Weights of a small GPT-style language model, trained from scratch on English Wikipedia: width 384, vocabulary 8192.
Each number is 200 + 20 x the weight over its row's rms, rounded and kept within 0 to 999. Layers, rows and columns count from 0. The size before them is the row's rms in percent of the matrix's.

# k: layer 5 attention key, 384x384, rms 0.17, rows 46-63, columns 0-63
# q: layer 5 attention query, 384x384, rms 0.172, rows 47-63, columns 0-63
# v: layer 5 attention value, 384x384, rms 0.229, rows 0-6, columns 0-63
# o: layer 5 attention output (transposed), 384x384, rms 0.196, rows 0-6, columns 0-63
k46,102,213,198,197,205,178,202,198,244,197,215,213,222,169,191,213,236,194,196,198,178,173,221,202,193,229,207,204,173,209,216,187,216,173,206,216,199,216,206,221,203,280,217,186,204,216,215,244,185,226,212,200,227,186,179,172,195,184,213,204,223,201,191,215,215
q47,099,195,232,191,155,218,204,237,196,199,185,185,192,190,206,236,170,214,204,207,224,187,200,178,202,157,203,198,207,191,199,189,238,196,225,177,207,213,189,198,178,189,180,196,153,178,222,198,201,192,234,215,180,217,186,215,163,213,181,202,174,174,208,225,196
k47,097,176,171,224,185,218,208,187,225,206,235,187,227,216,205,180,196,211,196,189,182,173,232,194,202,188,197,200,205,212,183,231,206,238,218,179,213,207,227,202,172,177,220,188,213,161,224,209,198,192,221,200,188,202,185,199,192,187,168,180,194,188,200,221,199
q48,094,193,200,209,235,175,220,224,182,233,229,190,211,148,143,193,208,212,222,197,187,195,221,145,220,188,214,207,220,181,180,210,238,207,204,201,205,180,198,206,223,230,167,211,227,220,198,220,199,189,230,172,176,211,182,194,168,189,204,186,185,213,199,226,202
k48,099,173,209,219,224,157,204,213,220,192,214,202,180,224,190,165,223,210,213,184,202,175,192,173,205,236,197,188,202,193,166,219,188,205,196,225,205,207,247,219,208,233,209,215,171,240,222,237,194,228,222,208,168,220,194,169,202,211,171,206,183,204,190,198,198
q49,103,195,233,177,165,173,190,178,194,187,217,202,209,218,192,204,170,160,190,186,199,193,171,194,224,179,206,226,228,223,172,174,234,194,151,227,155,194,173,195,156,171,182,197,203,242,203,182,189,191,202,235,223,228,197,168,155,189,230,246,231,196,217,193,167
k49,102,255,239,205,177,197,191,196,211,193,181,202,187,244,186,216,213,182,180,219,222,226,197,217,200,209,206,174,199,185,191,217,213,227,203,222,215,213,213,188,197,218,187,198,184,221,193,184,202,189,223,179,218,185,185,199,166,202,182,164,240,203,184,207,201
q50,093,202,173,196,210,198,201,208,201,212,207,205,202,205,201,187,222,193,213,189,207,181,219,177,143,254,195,231,203,200,248,171,185,223,175,182,173,163,238,223,228,184,192,226,224,186,219,234,193,208,220,202,242,216,218,234,168,228,191,166,195,201,234,195,225
k50,096,202,185,196,232,199,205,190,191,204,231,171,159,207,216,241,181,206,236,181,210,201,174,189,198,204,158,196,209,230,218,187,204,199,218,212,179,150,200,210,237,202,204,221,240,235,223,213,211,225,209,214,191,188,231,196,197,180,177,182,174,204,174,183,189
q51,116,222,181,226,184,180,157,210,196,174,186,198,188,192,215,185,218,189,222,183,183,219,215,194,161,211,239,193,206,189,188,202,174,224,209,248,206,227,237,198,243,185,204,184,207,192,161,216,167,170,176,203,229,209,204,185,185,228,183,212,195,172,216,194,210
k51,106,197,218,177,224,180,157,180,206,195,200,191,191,192,201,218,205,245,221,184,204,212,177,229,196,213,200,193,170,219,182,192,208,190,198,219,178,175,188,224,166,198,201,188,213,174,188,155,189,168,180,170,231,225,211,210,182,224,194,203,241,207,200,201,221
q52,099,196,195,205,208,157,189,197,213,198,197,163,202,214,190,182,154,233,208,229,169,215,222,208,176,189,194,237,214,223,238,193,160,188,199,175,205,177,212,188,215,215,196,198,203,223,226,223,205,207,242,208,190,227,225,213,216,193,165,178,219,174,205,207,189
k52,101,247,190,216,228,177,215,171,183,228,191,204,181,207,200,222,257,187,217,226,198,224,221,188,227,192,202,212,201,196,212,194,186,175,175,198,198,194,214,166,185,209,227,219,174,223,200,236,203,212,198,208,195,215,195,240,182,194,182,206,179,215,210,239,199
q53,099,241,232,212,207,198,202,228,223,169,186,234,178,226,224,199,208,205,174,206,208,184,208,213,201,171,153,182,195,186,161,232,189,203,172,200,222,160,171,216,159,196,189,204,211,211,197,217,188,203,197,239,193,210,201,209,224,200,194,188,195,212,234,185,193
k53,099,173,229,238,220,206,206,226,225,196,187,202,195,202,197,212,198,184,162,163,188,207,195,212,179,218,220,211,185,170,189,181,193,191,197,189,247,212,193,195,207,183,214,193,251,188,201,218,175,168,217,195,224,196,180,199,185,197,195,229,207,200,193,203,198
q54,105,177,236,212,201,227,198,171,160,229,195,203,212,204,216,189,201,176,206,204,166,258,181,218,190,219,185,165,192,184,229,202,234,269,211,225,205,232,233,226,181,210,190,190,220,212,169,203,199,189,173,192,225,217,196,191,193,193,205,217,189,202,194,178,197
k54,099,198,225,181,195,210,242,201,214,187,212,221,183,187,175,185,184,206,185,203,193,213,211,211,231,206,199,147,211,196,194,229,180,211,204,208,197,208,195,206,179,202,191,188,221,174,212,234,217,240,228,221,193,176,220,203,215,209,168,224,225,193,187,226,231
q55,096,223,200,210,199,204,196,214,176,228,189,211,193,173,167,218,164,217,203,236,170,184,197,232,217,212,194,202,137,182,189,217,195,191,168,208,225,224,170,207,207,169,200,190,198,202,182,243,199,216,175,181,192,201,198,182,213,205,228,196,225,212,203,223,212
k55,098,193,197,178,197,206,206,213,206,218,203,217,190,205,205,201,177,204,197,212,171,171,203,179,212,191,209,187,177,212,215,210,199,211,209,183,180,221,220,178,189,195,184,212,202,208,150,185,200,188,181,200,254,192,254,195,190,177,256,196,178,216,206,224,207
q56,106,204,205,214,176,225,187,234,182,199,177,191,217,237,213,192,219,191,218,183,256,176,233,200,168,191,187,203,210,205,177,185,211,203,234,168,199,231,205,205,181,232,208,186,190,191,190,158,204,194,215,197,214,211,230,224,197,202,186,231,222,152,180,227,238
k56,097,211,203,244,196,234,216,204,229,147,171,156,194,229,212,208,213,217,160,204,184,212,198,209,223,238,236,185,206,231,195,163,194,239,208,192,175,232,218,166,188,201,168,193,203,185,209,220,223,176,204,176,188,203,213,205,199,192,175,225,186,194,203,196,207
q57,103,206,220,198,178,247,215,167,210,203,197,222,197,217,187,182,218,204,188,180,225,192,205,256,192,238,170,196,221,183,157,186,177,219,223,216,237,186,192,220,171,200,178,181,220,190,203,180,172,195,191,204,216,207,199,204,211,225,194,183,208,192,203,188,205
k57,100,224,213,201,207,167,186,183,182,204,193,213,185,213,217,197,191,209,212,199,196,169,206,226,192,179,224,188,225,182,178,203,221,195,190,193,203,218,201,217,207,210,195,228,176,209,239,213,204,195,209,192,164,216,233,184,187,193,197,204,244,188,240,179,221
q58,100,216,193,223,214,191,208,191,166,159,229,180,211,222,201,170,197,216,215,186,228,251,170,186,188,190,169,175,182,188,219,203,171,168,220,193,199,208,207,218,196,243,198,185,179,197,191,220,191,179,194,208,221,217,181,210,180,210,244,192,145,193,190,171,203
k58,097,184,203,166,201,184,164,224,208,204,172,234,203,205,219,190,183,196,187,218,165,223,158,191,171,243,198,236,193,181,208,177,186,231,211,188,200,194,177,181,177,193,252,148,174,252,223,230,207,185,180,214,215,207,240,191,201,245,220,196,206,201,211,176,211
q59,097,160,167,216,210,158,176,193,215,219,224,195,213,184,190,185,185,215,189,221,188,205,181,186,201,183,179,170,197,205,193,198,202,197,203,186,194,196,170,215,199,215,225,195,220,170,201,187,179,220,176,209,201,196,213,190,193,194,171,201,198,239,175,210,164
k59,101,177,219,222,207,197,166,191,218,233,223,179,216,205,211,210,210,214,220,221,206,192,205,203,193,246,189,200,177,215,225,212,194,185,197,180,204,169,196,197,236,182,203,188,214,183,252,193,205,189,194,179,173,200,189,219,205,232,198,187,195,233,203,213,223
q60,100,201,227,188,176,191,170,203,193,199,173,168,177,187,233,235,244,201,204,180,188,222,215,188,227,197,205,191,173,196,142,216,209,191,218,214,194,201,197,186,181,227,188,196,207,201,188,196,178,172,188,221,223,210,246,172,172,184,191,182,183,197,193,195,204
k60,101,199,186,215,211,178,207,213,199,197,216,225,209,178,223,190,174,219,202,181,189,220,170,190,179,197,199,208,193,210,200,181,235,213,198,225,226,214,202,211,213,203,199,227,217,225,166,200,231,184,171,204,214,188,175,219,193,223,209,225,210,200,199,197,174
q61,101,190,163,192,179,217,221,213,226,211,133,185,192,183,165,157,212,211,188,201,180,189,217,212,203,216,180,216,187,211,201,212,164,194,159,190,176,221,183,184,195,212,196,195,213,202,206,163,197,222,178,194,231,187,229,207,200,204,233,231,183,184,210,207,192
k61,099,197,216,162,204,182,172,178,184,211,217,219,226,186,206,200,163,204,212,186,209,176,227,242,198,181,202,231,195,203,196,189,209,192,214,175,206,204,184,182,244,190,211,200,178,221,229,173,194,211,163,186,242,215,197,197,185,188,216,220,172,152,205,212,237
q62,095,223,212,152,159,196,216,192,210,200,204,190,211,183,198,195,170,171,188,234,197,201,254,225,198,220,237,230,219,228,193,201,210,182,184,183,188,203,202,189,224,203,211,175,206,205,180,215,195,218,190,222,223,162,179,218,214,206,183,194,204,197,182,191,191
k62,096,196,185,197,176,213,165,194,178,201,199,213,209,214,198,218,203,196,204,179,184,210,204,240,226,180,188,200,220,212,203,228,216,195,215,177,169,185,226,181,203,203,246,171,209,224,167,188,182,193,185,171,204,205,183,194,195,185,213,209,233,187,186,197,183
q63,101,196,193,204,147,210,228,174,201,226,201,211,201,152,168,190,164,182,174,209,195,217,227,171,230,205,194,215,179,202,194,205,237,187,208,209,151,181,221,221,227,190,203,183,178,185,208,176,189,193,192,169,214,216,175,210,170,229,234,185,220,194,173,193,199
k63,100,220,182,181,182,244,238,193,159,228,234,170,174,181,179,192,201,179,170,161,179,209,210,168,225,186,206,216,198,198,208,211,205,180,229,164,168,195,228,177,241,189,200,214,189,196,233,193,209,230,204,178,217,216,218,155,196,200,209,199,225,182,183,186,227
v0,091,172,217,188,225,186,224,170,231,221,150,220,200,166,202,191,196,235,182,209,225,227,156,179,208,223,188,192,219,229,184,193,195,212,170,206,161,185,189,195,157,200,227,181,225,211,185,217,190,211,209,212,213,227,194,198,198,208,176,172,204,196,162,191,171
o0,093,208,180,180,134,201,186,218,187,222,233,186,158,207,196,202,184,187,231,181,185,158,205,209,209,210,197,229,211,187,228,206,173,197,212,188,207,212,177,213,207,206,205,227,194,164,221,246,163,211,201,222,199,178,189,216,170,195,204,204,202,216,198,182,226
v1,095,222,200,157,196,153,191,183,201,240,192,208,202,160,202,198,158,207,222,215,209,199,179,217,213,202,207,191,179,178,202,220,170,219,187,205,182,197,200,197,222,206,205,169,236,207,178,200,169,209,200,218,202,186,195,169,228,187,186,209,208,208,192,213,219
o1,097,195,235,182,198,219,149,225,224,199,213,184,172,214,197,217,232,186,193,202,234,182,187,203,151,225,145,181,191,207,237,180,163,187,222,213,208,216,217,188,221,179,185,186,179,196,209,194,174,192,171,204,172,193,205,204,219,218,177,177,197,204,218,199,181
v2,087,190,183,230,207,220,173,218,216,210,189,212,224,239,204,199,206,214,182,187,189,202,150,232,188,183,163,199,189,212,211,206,207,200,169,237,235,201,185,219,213,191,226,197,183,205,168,200,233,232,237,217,211,192,171,202,194,178,197,206,189,188,179,186,231
o2,093,184,222,169,170,194,205,210,196,186,202,173,193,226,234,169,206,193,234,192,181,179,231,180,203,222,236,210,179,183,158,193,197,203,182,169,183,197,161,189,200,173,188,191,182,189,241,194,177,182,171,178,207,193,185,239,218,200,212,182,216,194,187,186,201
v3,090,228,205,180,222,203,190,218,205,199,173,229,216,226,176,181,191,241,208,188,180,177,174,233,233,190,184,197,175,187,191,206,168,184,201,187,185,189,217,178,246,219,232,185,259,203,217,220,228,228,203,190,203,189,199,200,214,224,185,210,187,211,204,208,159
o3,092,229,211,183,149,232,198,157,219,216,214,198,201,218,223,189,214,177,187,208,193,216,201,176,211,230,255,215,212,208,182,207,183,212,205,206,185,197,216,189,158,180,191,213,202,198,199,193,194,213,161,199,233,205,197,195,198,178,173,205,180,155,198,187,201
v4,094,206,149,195,179,200,184,194,204,208,174,246,232,198,188,166,189,214,216,159,216,224,178,215,187,198,166,194,198,208,184,219,168,183,173,226,216,198,201,180,164,180,212,218,169,159,189,168,180,219,197,214,205,219,214,218,240,183,210,221,210,173,220,203,203
o4,095,207,216,228,228,197,183,202,181,203,208,161,199,199,217,198,191,195,213,208,183,214,164,186,224,180,212,181,202,189,194,158,217,190,167,175,206,191,241,206,178,228,162,196,221,182,175,202,210,195,179,165,221,222,175,207,189,160,179,198,209,228,206,192,201
v5,084,189,211,204,159,197,188,235,210,181,219,230,205,175,217,189,171,180,190,177,145,180,193,168,211,214,189,175,159,248,180,194,190,221,201,229,202,208,182,176,189,170,193,172,193,246,203,201,234,191,182,167,236,178,219,183,219,206,199,214,204,172,222,159,218
o5,092,204,207,167,201,191,215,190,194,193,165,202,210,196,206,200,189,203,175,199,217,175,207,199,227,185,222,218,213,204,195,174,228,193,216,181,198,206,224,224,238,201,180,206,228,161,196,226,191,216,217,186,162,223,220,219,182,194,188,209,193,218,174,230,165
v6,087,209,197,194,225,188,193,179,224,171,235,206,196,172,213,194,191,207,176,222,226,198,214,199,204,176,205,187,216,235,204,218,248,175,224,194,209,203,196,232,170,206,206,180,190,212,197,201,187,203,200,184,233,193,210,188,166,230,200,203,205,200,174,192,233
o6,089,243,197,195,175,179,198,230,196,201,170,159,183,212,221,214,190,213,190,207,181,200,198,171,186,202,218,200,167,224,216,186,205,184,188,189,214,205,187,211,207,208,198,209,212,190,180,210,220,172,227,221,160,186,199,196,201,212,175,199,205,199,209,227,171